Each number is 500 + 25 x the weight over its row's rms, rounded and kept within 0 to 999. Layers, rows and columns count from 0. Numbers have three digits each. The size before them is the row's rms in percent of the matrix's.

# down: layer 2 MLP down (transposed), 512x128, rms 0.21, rows 380-432, columns 0-127
# up: layer 2 MLP up, 512x128, rms 0.232, rows 381-432, columns 0-127
down380 103:499482505518520532484481503482488507506503508478522517475496539501502507481487491486479524494519499528490435528440506551448439527504510477491511545527515483516562497494505455502485501505464466441494478459501525511488511521511491456458539460524506484512520467501504475527540499478517494465459527492542469528526501499498483517518492478512534482483541496521509491541515506499469496458488
up381 090:492453484507528486501481473507449511474488501494488502490481547485508545501470527502526533521477524493516523492494481474512484507450501448460465520507520488507547476517520509501493476523495508512517491507498470498498516514498529494526470480497519463574493491551533471526480454461516506486499503503448542463486512482470475494529511547522451482528519458529468507536508492490521474525530
down381 096:473536478509518552492547502504522473505483513486504464522513528495502439522561477496441516488510542459505462538518471508480487451495510522515516493506477511473478492516482483505478495446484513518479490509478492497484476452471507549494507495523487488478527550504465508459518529518494455458515507479531498512487442489517486483497481512504498476487505495543477493466508495502463535498542
up382 104:527506527467527482546486523513538515490485504507523538457476489517497469488485488514510520513513512466473485519528471505470524555516488452530489523490518527499496494527487503511514521486522457473520516517549541519527495473489463471514497501464527481528465501488471520470472524539517473560474507527503506495504462505508448489488468479509532497496482475516527505435511530513481512432498
down382 122:447500506462487511504516529494504494475508523466505555467490515510471470507473508484498473491481515477493479500524523473529512493476552461516455488543464451485487501481549479513499505475496530525487449497546541514465529483534484498516466486509492481479488531428490529504524532469506477466530521515534526516544505507492482524482482475531501534487489546522482479482489463506483493501509
up383 092:482488454490523498514500519503478483489529514512484519522493499508519496514570517479443514494503528484457496529491522536499478511516476473505439474513500498477515506543500507480497522477498529496490484489468520504509509485500461518450505513537518498548478503520477477455548489535496513492512457536507478534477528497505475487547497516473520485518531502540532529511449528561518450469476
down383 092:463473507518497543490525503447481551504480523470517462512485517518478568469497488454506509484532470482452502483513496515500472507491475537489502518501495492504501504478491494454448530552516508477484497482480491497470492518516538521527482445467486501482515492488490471518439467523564476533485471503497511499521509498514502528463525465484530504517460484509500517509519494453540511484507
up384 101:466484483515485507540453511562515494496505492499535524483508476497478524533448523535500502490505485491520500511495446516500515482464476570475538488478540492504505488544474539512508511538466462483483519487484534508499507497512503493506537524590490516520520493489430493495495517519512498507521508458559504473503523506488504479533481504468533493479492498500483486491453492491474507492515
down384 095:484488511465494480484558516490440466532483466509485492505498489472506505490481486488534506550525507513510475446489503486472476531486523472507486511473481473512502488507476428550491467499479505497508488533488457509481510505475456501543527475459486471486506516499478474512483530475456503523511455554450478512503517488505477510473539525522463540515472483507478473534506496508508469475502
up385 114:513492456474486519490514515483479539519530506497491513532495494453480542517518475485491524527500474475495465517490501506492475527485520498472506528532488469520552522488504470515458511506455504504485513535485490527468492514468526488504496554458505513506520488527491533550486488505507449516485526533447488520463521514473488549524497474574548499507511494480504556472486520494463478477514
down385 119:524479505512490485521506510521484470504545487470497459522482500496522517445468494494488497524516493520519482535506531494467492478507488498471510488567511515537497484487538525501538492488530503468537474531522479477513504514508539536498509513527515495518528546516540472499471508432493499534489549503522485464484486505502486475548528505505461480535483456498474530524452487513485470468556
up386 090:522528461514495492507499542499503469494482467467472497491492515503504448477449511511517519494541513515493510498478505514524484506470462467517525500478516521479556504485484499507510524501526523468486544456499523456511538503496546534536471505482440498493456521476492479521476585499490516476497509513496487537507528493540512479454534520486505527517467512492488520508536483504454507472467
down386 083:518523518473477503482478493519450527526500522540511509574463532522538478483496488525554510523501467500505514514465485493519514515484539527458506458492482521459512496503449518512522472455495449484490487473510463446485481518489517486495493489450502515518515493521489495501521506496517487539481485454531494446498528488509468507489484542531493493526496466494540512497523508536470531523510
up387 103:534524513506487503498550506512490470438525508476481511549514478496492506510493457476508490485549464489526486506556542498521503515484493472492494467505515521537502480523485478503524511509485517486493490464524532457476440523540485460501512568489514509476470538468492510498511508545503501503555466490520493527506524481480441504485530457510516523507522475533489494521483470471494508493531
down387 083:498494474499529483483485466535466491524479495506510488468484508459478501484523524498478516508511531526473485483421487514499537520529514539454481522517504449467523503468527531492487488475482495527499527531533476492536547508497517481502478518535476464501484470568505502493508505501511527516475530514480558530511543448499531493494471527496487509480482522518517500481533504504455468508456
up388 096:493531480506519550511489479515471490454501522473490503471463536538484496506513490483518526477539538535446523487507511470518516518473515490497495518521494488494473497507516487515534565509490524515526500493506461514574481482534501519495455488544469484494493518489509498467518462498509486494544468535507492488484501529490506491522479548499463509538482516502506536475520537461516528444455
down388 099:551542497519468480495528516512510503476477491480461526497498531523503531500468484529494445511528537505516461515528473502502490483448492500487513464509494494511512460510513464532520531442493482508555481493531490484476512501493476495455485500514529503473478471494488471528485501451519482491483479515515460491504508517499510525514530467489470553475524471469531562509498481470471444497530
up389 102:508554486522477537522452484515507488470488458479494518519482480573456487490523486492506502468520526437493486521491498435508489466505510539492495539504484503483496485462489546497523465513487524525495464508480499544526517525488497488482515516502536512483487463518544492509491470503521526535516495454468515495467500507503514490502499468490454530535480544461534512491506480488548507522502
down389 106:494504510488479460514517524515518486494547554502514516503490481561552510506497487472503528521554495507522510506496475477513556470477479502534473484513445514468524504497501498477462491479530520492529539477500498505497499540499507479485499497513527543493472487481498544510533474482522516520516442506474508479535461538489494512513477489500508479477516458553489497466528498466566470523524
up390 104:512459478507531496461511492515492466505462512486473509464530524530516509531482497524545480510525546493480517527473544451493513493483490461506504516479522485522500503496541514507514518448506508508491535520445475532518481505500497489482518464488486508496487483469526489510459504500504481507585520513486504468515504522479516460519514516508466525565499461488487491474507434498548486467514
down390 108:501523501488528501506492511504481511484450500481490472528505545480504553510510454523496519510500479477490533450490517538495450483456524499501493525493507514443488460470490563510541493493548476468537516483490458523492458489466464532482520508490538486487494489448515503490501516519547484534484503480496504463494517521502497487505502507532509531524504509521493532527514524508527534573500
up391 094:507528502515497513464482507506503498462495548480493477510500493479516549484508482509513498522521515498535515510525496490514515541512473433515487549473505487494567541516475438513508460507523446461508520463469479505541504461499503500503503508476473543492524501473465488507493455520556483492496520502504479526503506477487503496480475527485467511513533491512493539440491479543494511515451
down391 100:442473446480494518524471534506514558501523500480475490460546496514520530522532512482514519529545480514487483524482493503478523497500500463479535512482500488503497498497503488516532482497462508469475452498526481486525496510501521462472512490484485507530471480527528485462449508473510543491483537454492523497505504534543469474517477530481548507532482548499552498488493476509532470468494
up392 115:490490531509508504495512533491463499508546503479532483506521539490526475515513516506519533476469505550530493562512549476499505539497512492522536460527524533496554502511499480461484487479495474466520482473479508513447482533490488470504486509478482457472492579465509516479513492521485519503476486497542442486499491493486486524450485489485486475518500522465494518462488496487471492488453
down392 103:538502487517469496513457503504514502507500498504502541479490461489490540456511493489521480517488518488514484432472487510472474467517545524478463520473499508488492496484506501495533519511533460497500496507526521521508537516497489510472490476491487503545520474539517488511479457463515465506513528522435540527510504488527467526537475491491482476518522468481542518476504491486503467448586
up393 114:538508498505505509481474495478531490508491518470477490513498459513559460507487481495456462513471437501517513508540518493526520507503488509470465482475522467493511500451560488503488520499504470522498512458501559513483523559506525480523513544513489471520449490522519493498494515532496499463532477489536476472487477476450519466493499523569475513462505512489508491498517489523499499491529
down393 097:482490463501481485544455487526482460522478510522524531510478473483553491476504538511500524506495497469519518458507477552506535508511492496417490524489516516496517503556510539475522512520466497508509495478506427491475497538507472478518499524509466501508492466483497477513473505488506513457498482470479475486508517512472543536522466475485498540484513508464535495525508475504506442527498
up394 092:513507511517493523510476509534487471494538502501473520510511451553499457474447529554467502496500483483500519492480472485457531473513501505539528552542508546508581521518487476471518471538516475509490510502512489540520463525488459498491505486477479520512488460467503474489474499516499513547468512479490502456506489520519517511503499493489486464461525468456536503504484497479482518492516
down394 098:482472498507477518510444513500549503520476559441523509478476491480497498519544521519532532509467508453506523501500504503534497510475466492519507480505520492497499501506493493477464503493527436498536480469516497505474496495517507518532466550508526505462469492486485516497507446484472484461519475477524524542494491450498500486526501499494507568550473515529512491494489512489563518520524
up395 106:505471493518527510491477503518480513506467521485493505526505485451496440508483495529493479514488464525534513536515507529489485513526536547500485523508503561480506485520509480485492484511513481512505530508523480479456497545467502439515480471499484488515482479491480517565549501508505491506462550542476485513488472500498473529548507558486469492518534490493450465465474500468484472521489
down395 122:529472470548479533489462519505503503427471517486526453459484480540507505485484482497535508515498541492480533550478519469490491519499489510522511526478521569508494517500488492506536504526520495495485456472497484463484507528517488505493545489509506456511498473516487487517475534528542475536508532527509494523512509539525548517551489499477460505533485527516498501513502495501500458466540
up396 079:536477506522490482460540500503449503451424513499469484513480505481505518515495497440525503511553528451521489525567491546466519485518514487482486512538492487501515509495511510539503466494478462503517500514481565462495532511490471478466466499537509515475451493503470501499509477481493530504527506461448506491459494501507487493477519507544485485496491493527489480494504494496521489478485
down396 087:450511491517485502476502535514540549504501493472502517463462474463469531483509531503534459506493475541507518525483489513500472540517523520557458525500502509510519515497505499497546495498514545488539516446475443472454475483485498507515485484515515497518495505485519508536503508509470482510456495509524518463544461479503499518497470513491528445483481536531509524524481557492493490500531
up397 109:515516478513499509479519505517497523500480510506507481498500502501451527465500513510468503506502504519503510492524503525475485498490514489473497477467513472514526555488509554508512528482499483495491505461460531468504452484500537497471521552524513549499481512498489499492514505514512515469519534478464465499524538507440436552564481475531507507549505460498527533524547475504529555483493
down397 107:462512456509507449500511496474507494488514491526547525460526488452512509467504502500489487536466516478498485563508507517482497485540511507501458549506490534506499504472482472493478487483530484507493526494449506542491491506512482577528464477481470509450477495473482483469506467504531487480521475528502491478489491525482478467517491525504505481569503454466512519482480488472492471472479
up398 097:469501488542559518510509486519537477489453486484529494516506499487507528498521497439533517478485497520493507494496479501491514481482478464493475513501470460569507552522474473485514522531511471487484487480511475508529543484533527532505518514491481569522523465473484475487484481511421527495495507479470515524511528527511475487556483512451496513477495525494495473483509480500517529521507
down398 091:552515547469484496478473469470460462495519525495491502451485493502494462479468516530526513552476472477530482542517540477508470527485526508529557477549505511469486484487511551498492509550507504501518492479493527534481508481517448512509527481476476519467510480536514507528491481491509512480514514567491520511479471491482450484468489508521479518511474464491518505489536499497510525489519
up399 095:520485525537519547485476504524507492509470505483545488503534501502481535481552498487518514463444513515495532538508497490525518499513517550499541512503469460544445483507503503528512476458520498466458542505502476468498518462488521492503487524500545495494519484517461502458522503511472447482515491464496535529514490469479522504514538508427467527503471491477491503489485476507510482486504
down399 095:532492488519512436425542519520477486471542511514472531481489521489513488450494511532477507557541519490523482485516516482494488472438547498499518476470533536496506468521544491505511521510474542478520505498532495468481500531492498535533501484520497476500510498479496475494569496505483515515492498483543472498504530536524518535461482468523476486521507528485487518495505488515517484471497
up400 100:531490484496496415492497471513461460482488510512508467491490527464487513497474514477500476517532502493529501532525514526452452537475495524527498525479513466524502472500503523487473464535472499513552519482508490499469521555488521526523479503516501499499488440538470478498524474491485575510500474524521522533467531481503454489494525507493508505496532518521543507498479499503509484474532
down400 110:486547497491528524532512513500505503475495522553469476473481487516519494545511477513518480509528480500528511511473463508524450482479470517478534503522493538450524445524513502520516523504464510495503497548478512510506494475531498541547498467521513490541500506495514524490468499523507489486455530530489490538535504473495508458450487522499530499524492564468457517497461467513462481520503
up401 105:543522526505521473527467545486488475538509479499494479491508483512461507488520508519504489484476527476506481488522484497482504492509496496499529505499487505508500474507475497478498536499517502523558516475456502485495508495475503507531483474496518426502476487501471502493521447428469550513489525525522471577546463529489493498487488500448471492511484488519498466497450530505493503571489
down401 099:482517541497508506482517446481448486467476512490501469528517484478524474519475478485496507467483471500494522484469500527518510505488511509509508518524498501523542486510502532544489488521481468506448477500499464478519520492509515525450492519489504501457543487487539529486552529493515473462490455525473502492458518512532541539531513577487502540512530549495481526498536510482489495534500
up402 106:537487494501526508493524567539500494477509518461495506506486489466516532543489458521483494519459542538529474506500497457451460467472496459512469518499533498519489483505525524500480516489513546524485508508503481478539547512463478504452508499511508505461496492514479524506540530484493515473475509448505516531474453479521517492503529500476500507512500449445481530495543498505519490478472
down402 097:517520503476508516548482502519483445439485478489503489514485487479524510481446462536476469481502533499515485483525528487515481520536499507474544503496494507533469521543487527554478526493496514471503504485464489460470506496507510496471509540459518479539480461466486479493503509449488542508499519503481470534506471478557520512491509457459498515497543496530506488522522504488513541460512
up403 099:548484501473520468496504521554511479511503500490517501484516502487445527501495513510498571456505458533482465498495500465523516513495512482521496533521462430485524532492484541501531555502491476509496489441464487513523503494506518490481516485488487525517533483513513485523502530524478465512545476527489478485504555489479479464436504488492552471509474521498483507512520473490512502506508
down403 102:486481511459510521503506470480468512526500543537476515513468538496524461513537483523464524529465487489512537515538492481533509503534472553508546470485558519503450500505462522465544511523509461512492526484547471507481478489500459528484513531467539453536511481485532511500505544486481528509497522479516511501516483481476497450504498500499512475451500484498487483506471474495495520476520
up404 103:460500508555536506502446516535510503483519534451511522548525501514484478477485517499515494491516497555513470500511483460504483467490483486505518502483504503515508520514489490538494488489478484476493491517479495501490535491498568470523493499497501512476590483484507519487522492521497454471483557443539485499492489501531511467507497497485533548445521457507510458474508505498500531498479
down404 093:530496452477480492499516466464470497509450477577503507453479497490517508487503483521506487506480481456471498483495542499483465529491501474503498506523487481538516477523508510476470517510513505473505530496518531517535545528515486519477513500480534483524463503503510472472472494443502553557525433537471491508514486489509457486499527506495487491514477528498499555479529514521538475491503
up405 107:474499480524481524476491530508469512491459541501488498518508485533514539475499474446493502521544482466495493501487501484519483480497522466520518512527445524528478475501502445473499512432480523538484536518490520539522491517531455532482487491515484479507468515521546487531489499494470546469543508538524501534485486490504493488515489517489542478473495473492535473505500496444509512445483
down405 114:479458524523519513527495505492459522487471458462493485494482496533482470480474516499495499521502500469515471458470501504518478536549511464508478490489474513535460507503496533515529499488471514485499494512471545510463498467499497532512507464478536459455481521512537475527497492497494508477512479542484456508514442493489493527550544514436518487499492538503490472504531467458521497469541
up406 108:498544516516510481474478530498487468516558510486503512492502484510521520509510572501488509506490480458507513532528453472478506487537509518470469472485513476489528533502480483511540505497540489482480504516532487517489495542497457494427504481590493528507489518476519510481536495514498534514523501507529549501505483487459499471477485512495508486504535446460504532506481503468518482478491
down406 080:515462467434490506524525512511521517470512506501500467486499540489522503482510462487507540524540543514477498482520548483508485470474515486515487494475521490506480506511508471462524506502501515503528485463522503486536487453474523519510462507488477471517494471501505500574481490520501458491481497508479477501474545498538472517527464450453489558472466500483483522538494547515491537479499
up407 101:516510476502504475479463458485482510506534534495485503516518494523458471508497502465516507496524488470506478486520513504501488480514490514485527498458455524501518479466471490514532457493457520467535508503492509512503523516464519487479479555504522483460514495510566521459492506512507486541513528566492528506416484495489509490448494482515499503467533523498451508494535486477532503534543
down407 099:508502481514484550511471474523523492516493464494526540502485496496503505514497457531533491470500519485533505465475514528479495544492501476456486451530495485480501530472455466462500538491510508549508487483484499539505503483493508487486523494456479501505495485483448480489504512529472494523523485462519488456542413468539463546524472510472498494483476484534514490481538495514503474485523
up408 100:524522458490494516484493458546471473500516544492495476514472500508530457488480492436522521488494511515470511534485489461524518455515493502478533553518472477509510531501499490536472494501487484510527490542492521523473494481518508499444503489425468526469498518431491527514534502507485498507495485501493446495488492539511465522515543505483537478506506531518515488506511465512459497478515
down408 109:486481465467497458501510497452545473488504462467499547486465510492473527501533514516497512467514520517552508439498482538534535511572466471542484500496482470486518468475485488504529477481478518533477495469506519511486477526512497514485527496513494503496511520481483539499535525471522513505507499473438521512485464478524503525504466501486565526503517473499516508513505504494490526486554
up409 099:505505518508487524508535516521521496460534527511504525514491494491494495520491447517527511451488537507462469496501510506511530501510476486499478466543489479532513544517539508518504505496506526446462487565517518554498499490490524555498462529504473472478448506470504535511515463504522544498518508532510466504437480486521501482499546493528533498472499493491451501511472469523480521512518
down409 089:521544525473470529445490511471541493523481462478512488509528485542516493463507525488486442491499477517512513494444510533483499498503503483499471502512501504482498470481489520456502478506510483487512504457472461459483560490468504487500467533528476521551532535482528482498469491534458493522497491490455507498519519533465506518495531503511504519519479486509569506494527518514515560498488
up410 109:491533461509487493488534447515492506450506522494487486524531460486533502474492524496496518471497462527544481498491488543524498486476532561507482538516488476512526512506515526493521531507511500521456523470420519482513473458493501484445521487494488565497506548498458507505473521479511525503488519495524483463508524496506524532492495487462512490524532521525527509479505515485552506500484
down410 109:498525534467517494473494468479527512475529471512463521500496509468526527505532485506491517513508488513469462522533510574495528497512504493499458528464520461490503495503567519521524531478555466488460505502544496515532522514494537512540505530504473514502453512504494486467499478472508516487494506478500556556476482515497505506467498508518539507525519507479518488483525525497532477435517
up411 109:510546540526500498504509493490500500470524535466536486509525481476481513447493451511514458522530469502463522497519490483491496502521481490500521484436508527526506522499518487500476429450522513521512469545459498476473520513550492479492511521482570498523533515504491573503466476510475508487506500485505546487481511497472469524481482510501517478486471474479485503472515484501533513516516
down411 121:508503496499550498508493560520502536500464530519536492525502491492499448513496504478518539500490522512493518534506508508520499485486495486490493493521493504536482541525526484509492509510575499516462500495483543502563486521491525463525470512449471497490503476476493488515520465482453498558555518519478471466538502509512516497529498511494498497475560519509531466477520496454497476484451
up412 109:496524525466578523452510482471474445479462492496474520515528504538445515512504518473512491484511517540494496534507519524493481501516528492490493524481536509495522529491525516490500482541480460503484492539513511514461521486527512502502490530525484534492495472488529529513498526531511501505537470486495498529532528473494525508484476464494487564526533520509479529476481514536480476440456
down412 121:522461522496541509459523447477490543531502548500480491471532485519507507511467479509530444458493526519487494524503432477464485525500506517516523506532493527509504537500535463494442501515518525482483540498498479496497528491520500505517513459470511529486504528482536502511492475495513463488510490486505522447471529538515521474490547470522499493505509452515512502484501491486489551450510
up413 106:500490504529506471482504466524479498549485461490521498481522494488514479502522492446474480514490507483538541487495499509535495505549461482534468555492537500482490489548520516499468498499547491494491505481494501523526544532535506510490523506506471476497485478545503446449537468504505516514482468460490481493485502553475482520512496481478416503492530514476514489490467459509497476531514
down413 098:462515496488454506478468529513495477505504554508458508483489510544528493497518509489520462505502479480491460499490472486539504473526521552458505477540486504498543517495467501532534484495481478511472505473510512545508516498479552478536492503506545534542506505442533507481506520487474532510508538462482489499507488457501502478522542521511565483462491532536510477483505515515461519500510
up414 112:508565526465538501506507499489477455453478510451497506506500533459465503511545491520488496522498531515496500515478481505469483502474503466521472505463512488470485502490523545491500535512494488505517480506474481513512485497498529535574503466507434502522485506477500480510492469518541471535545493517512466507500533525513513474476515486491480548492536489474477500491473499516545505472434
down414 113:510512494503497492526511502460500549486540499482543491476518517487520448519506422503454514510496536492531493499520473511516529472523497526501500501479462488494459472493497495517497475520509514539528489521495462478476480481484477492517471479544542500519493506462491526469495499521489509505496474506498476502439433509498529499526544546511478507512500475546534534523548508455492524483469
up415 096:504518543488433460531488493474500493507473489478506533460522501475528486463505442495502487499540504477499497495520502453467508509521537534500502513495493455495468504490549506475537517484521524508499493529516504537549450488494517508506505482507502503533448537509516511482501548508521512545480512576466518485482475503506502513549509521516470478474472473471505507518518519503455518506512
down415 101:510503458460500505494480453480473520508520508473484528449512459537475492485524511488482525486478461546521463511467529506522456474512478530480482483534510542505491502506482507543511464531497502483508510528526512486521546511513512495515482501495473438467542454541498499468480498508482550560491466467492519498511544509509527500482486497492472517529540544490488463480513486490494479503502
up416 114:469541505504527505514483487468500479497514495529504475505477515507518484514503442548503478445445443511503520496558487527523535511511464517524490543527462498495487473472480491495480473491532492465525506495524496451497485472474480556485488490488491505524502508493483498462525509526506528491478508522516559518489507475466471475514517478513502518464505528508484508496444533477517537551470
down416 094:478494484527500511530462491486471535529532482461517546499546533499525490536482442513497474541496522488488492465490467485502485499528495489496508474488544500550485516523496519523507525479464483511501525520499475527478484520462546454521493466509521473511476482466529512518488459489466475438496497492581496494494464514519488490508514514482521472534493497486499532505523443487498517492476
up417 092:486501530525519483492508513484505473507531482538522511480498569532489479543491512532522477505462497497488535563511501503515510472486494479549513503477521495492473529536419473493479466502498508495438467501493494512508478492513468456515501490503523506508540485490496544495478524513476477466570509497509479500471484481526488503469565513498507471492499486532534516488483501479454499480520
down417 094:477499479463487566493494445496485496557495498492517490485516496495480436500516500486509488482512465471508515452484525468504493487518500542450499502519521519491517504514516529479542528492523511470537487488438515462476500497462513520516500513528480512521490457486509487485509447481491509490455527456504509496470496481460524512518422472498485520459460533497469513486498506500495509502528
up418 098:535511558548509498422508508482501500477532491499489473518528477475548505437492496528478502537485490493517504507489533447507476512485516512525490460470528520496525527485558532499489464488524520493509508527487492488519481543537517484461506501497514513512492533525518491534502520505545469516506471484510447492463499508515481505506472517497423474516494496479492481505478505521505460486474
down418 106:460500488532501476490535508473451494490472510486497493585494444462509498528512547500466460498500507511548527468546514502522464498481532487512522476488531515482492484494511500484506485473485444506489488534535499474468476504480483525525474493498487492548533528478462482544512492492508495498513478503482463506517528485482511448488476502501533501452493545500526526445499528509499486488496
up419 093:505505518522489466486548521528499550523512514510480521525468488493534486521491534463488492490458483487506505545509484509525481490484474504519487489466526486480495457512487487491500517460457489465507495448459508501467478518511491468484493523506492511515482502490487486510521519454497555504466490512564484483523522493528458487491490517516516533430548482527538467449456504484462489466493
down419 084:516466462467480518526478453518497465466509465478531475451516500495507489466495479549487522497508522521510480433467525494479492514519520506494509504451472518488474500490496478511471532518534483498502514470513449501492559494505482519532508508482486473486501499480482478480461462513473451467529506510480498474441491483470526542509482487517488483549452513503463525459498506485522525500494
up420 113:516514499527499503494497482502483449491535492479528483536504517510478506506465501474524515450506533510486492551540470476498519525467505510463487470489473519500526461514456537518523492491480485489505501470467525456593493468518470502477476550467491489466484508472475530473500469508498513474481506450506479545461504521491533500493501492483513512502482532466475473478470485503552514520486
down420 098:503476473508501495503502504513483515493488499521500520456513460489508476507481503527546500478487491499509458489533515468490439425522468484523500521522483525481470571463528452511500507492520511515502554484547474534466504522477495482496544495476507504535547491513515459470471509497499502483515462507496482512534477492512460492494546493451494496482491493491484514513541505481518539443486
up421 103:505489510466511534499534490482495463499501527483453509496503528462505511522479479491450521469473474507495561487521518474507545463455522506500487519516536502480485514475515529527502542574484529533515487485495503488505485528494497547510480500462482519537510469546499481523534495491435521478476497492476481505507485519518461514505528543541490504513545488509520499476488488500454532544500
down421 092:489562519524517498523501499533529527521544501496496532475516477513496480493494489551512494528537490481451460449473510536455518483466495516503522482519500507496487484492492512498495497454507553532539483447481489452467525483455481469491481494567505529473507534503480507483498515494516519500528467485539487520530534526530519529465494475483515490526510509500521508498504563489511518506493
up422 106:481506511488490496518503529496480493501533501470502524480505515518481498502536506475474481478539510486530501503500494500521509526527525444475504479483434474518487547501480458521516497512538486487440489519492489487513457529568502476471479496475509451478493478473489469541474523514447519528506554475442483514479508530476523487496506509547501490532490495537484515516475488540532537483494
down422 089:496513441452508503467512456492479480517446514505439522475482530503475539527523499534476525509490493510523501502520495438517500525503482468518503533502540513488510480515514534481457488490471502553482472538500518506490526501475496504489452498500509526495515509508473504473512466500562514482532480544515523503502473492541511520492524548464510551467468530496465498511507503480497466486522
up423 091:468520474491508522501505498510540474494498478464516478509496503495474475475478478510464514534505472535494531490462548468489540479568515512503494471516512483542482536525515499450503482490490523477474540466508534504517514521459512491525497476476498518490492530471467506479541489518463490512480504495507477475483483556444498481515520531532486495436479489492448505518549477486535516484516
down423 093:510500514466453508524493478481499518496516448482456532528485539483530456473522471475514571535476497515511521500538497510469482504467518502479510470443493497488501489487468537535504525463506524494495472498502465503457497457501506495506485475506432494515522479514493496480486492517524520511547505502511522532562513456515510506488515516484504546487476540506462480510462541480501500515491
up424 111:528538474497459478481547547503499516483488481503455488444498486512478503478498504503507483486513475484449517477531504441524529513437505486510513510484565554484511479489502470505514527503518506456542520482549521555469472533523480500471480495533499507529486506485507433522481511493519549503515500517499493526510492502520519470497492523483516484495516467483485519507528491482519459504510
down424 094:500486517517524551511474503476476497484459526537536487557518501451535532508459498557521508522471502519540505525461501506525453486512487529524485475497465454521480524462498553540489523523475477475482493531472476476497504461511497479550511498496518545497539516503497514447470501494516499493487486534514513470514504518528505524523508539536490490524515553505506494506493491528524488511483
up425 106:497489485518508526526518535528497511513524466455502497487485488493510521492497493520506479443506529468447488533465520525496522516520508486484464460558488488484520506476510516467511497495496492444456473517481492548506458482538493543460484498510475473474486531495477477515476469473542516529496513485507473505493492555510490459476534493467483520533479459456522526538526531497516507518466
down425 089:526481522465452520451475478461517471490454513529483499530509450487535446480522488487475506532482513501517519500487493469511525519486502513481489490493509477493491444528493475507493492456482489493517501484493496495465479506506500517459454462536468540498516461490509491501476492531499467490491465471505505544473456479457489514472523500515431512458485504464479487489522499507450516475462
up426 100:483504473505499512495479497478487479478495483505531468476508476499511506474481472453486525545564521478460558474519493485481472483504514503499510519457504485490509497528478500500454548541487533510523499517465488526520544528508498504511516467491516504561543476500517489539511493463453511481515496491480572558492501546475458532522488502515489477509499478492491502494521470478479527520527
down426 097:468454517482468438513478518535486506513492514463437538500507497533495474515505522499474520512504494487515483538532475492488561485502484489497528482531467527495466488493498502539462488524500517488500492461517540486521463488516507475517480491543442486474486545479501481533458460510522509538487512483525444502476491468525479437517472520536483493521485505485511478502481518508487506476506
up427 083:542490486495525527496479539518481490511510528434521506508566500506495485510461477538513519511496452484492493483492533485512531483485506489565526527526507498498488509502483480463528490547524547513470526487506489475491507493529552479500502439491500511488523539526467488462450499468466545444495492538499466518515515479487503497531471480507525515485499492492454501502518469478495490507473
down427 091:495545551476486482484491495478502485531530483487495526546495496508504448534514514488469493516500509521491511487525493499512512505499496537502489465502513487523530483524505460491533510533501480537516493523467511464483577498500517515500536539507485512502527504496532524500533479472545465511516451518520537542505477497477504491532525451495489558457511501446497553478476495476493492515553
up428 091:503537474499528511488513488512463494503503508494456508577491489502458525469533495474499521466482482541471495476500501483495543539486486513480511509487492505540526464448523522507497540513536515503495466505486492511493531491504542470488490550504464529545484509508490531513485484535532492511431484541488503487442496513541500487496521511508465502485513503464459513509528548493525490531530
down428 104:494505504502509529502502499507510492450556517556484450547529500486484470496533510447512491523470493509510488466550500499489505512535508469478463474457464512525467441518482483509516545518541508516500488476540504494474513490481502459507517513529532485571483527466476513467503528534530482488487495469494474518488506510466487500464519470489481484506512523511548482486483534486480501500526
up429 110:504518519495515515473488489477499492467510541446481476522461525526491465525533533497486484483453459507532537492538486493501520512476473541473502498457498502476514485509526451479500487455494476454492514507522484447468513488534498494487443511521496504516490505514503555493520505520515513554506493524535512510487509478511433496501484474484508518464553552507489471474479495504535534506495
down429 102:527503502508507475476557522514517522504518484504504480474561474499532484519517463483524512513502531491518483515496508484495493490499513473532494519508500494519474523515446538513481488524459512485515466483514509505487494529444523507499500492483454472495482494482475450488505522516499538464504536504461489471495506511473520524541562523536497542509456479498486597534526503514483471524487
up430 093:533478497506482464483505448520491482521439475508499499495518490478504497513498542526491484502522441483522494512470470534464487545518512520501530525479433514498505555472554527513492515428496477519468510537518491486506459474492513475484496522498482532514477515504486499515490519460500553507532495512521496509509542525479507482529497462508476540504483522524510493463477529507494459511529
down430 112:477531476493493481506543445471506497487482477527506538486545491528531507504534492487469482515475448504544496489476475513496493514498497512490504529523519491505522510496532522507514489487497450467525513496539507489514530467530538454495502522533463532480538526559479459478473479459516482522498523510524520504510511550498508509532458475534465529542517482521504508501478498495503428488523
up431 109:526437499525460482484486518500530511522462506494528521483502499538515485512473510469439497523511546513541474510541474512462466483491490473512496478489511500503487506478522544537519502522501496457515547493518548468498467502511484509523520501504486487510488472492445524463507506521486483474495536557543555526502486549482484486451486518514528489479512505499508463514489556516508492495495
down431 106:501494455521457507483521542532514522530517513497494500458526516501508471510494478531527534538524494508524518533537485508472507514545465505460522502509517527479513537503501513564496495493531531484545493545493570499488529488515482500563454489478494521501457467494482524523537488505490478524487485500487482542492507500509479475511485495504499482455430486483510515507513531502488484538478
up432 105:525520530443449460532521505514482514489529513507467508494496519499477509492497466519481514477500505516503495512518500486535458501464483467493513483507571472466488477534517529468489520516513509525504520524483480517476525497527535512469502462447488497499489497492545493499553537497473471541465522520477477426488518516491481473515507513501499498526534480472448527510517476520456513520534
down432 108:524540514506498497470509496476485485488489471505485485463431510504487469516510460510538524449520519499543477482507493493509463502535484484533471490475473533514497506555503476506475465472520488516498505537587469493476532503508485499459499482528519513530507546502498490506542513517518522486452469472474498507524505514489530549479490493503491512510550561500503515487502498519455516496520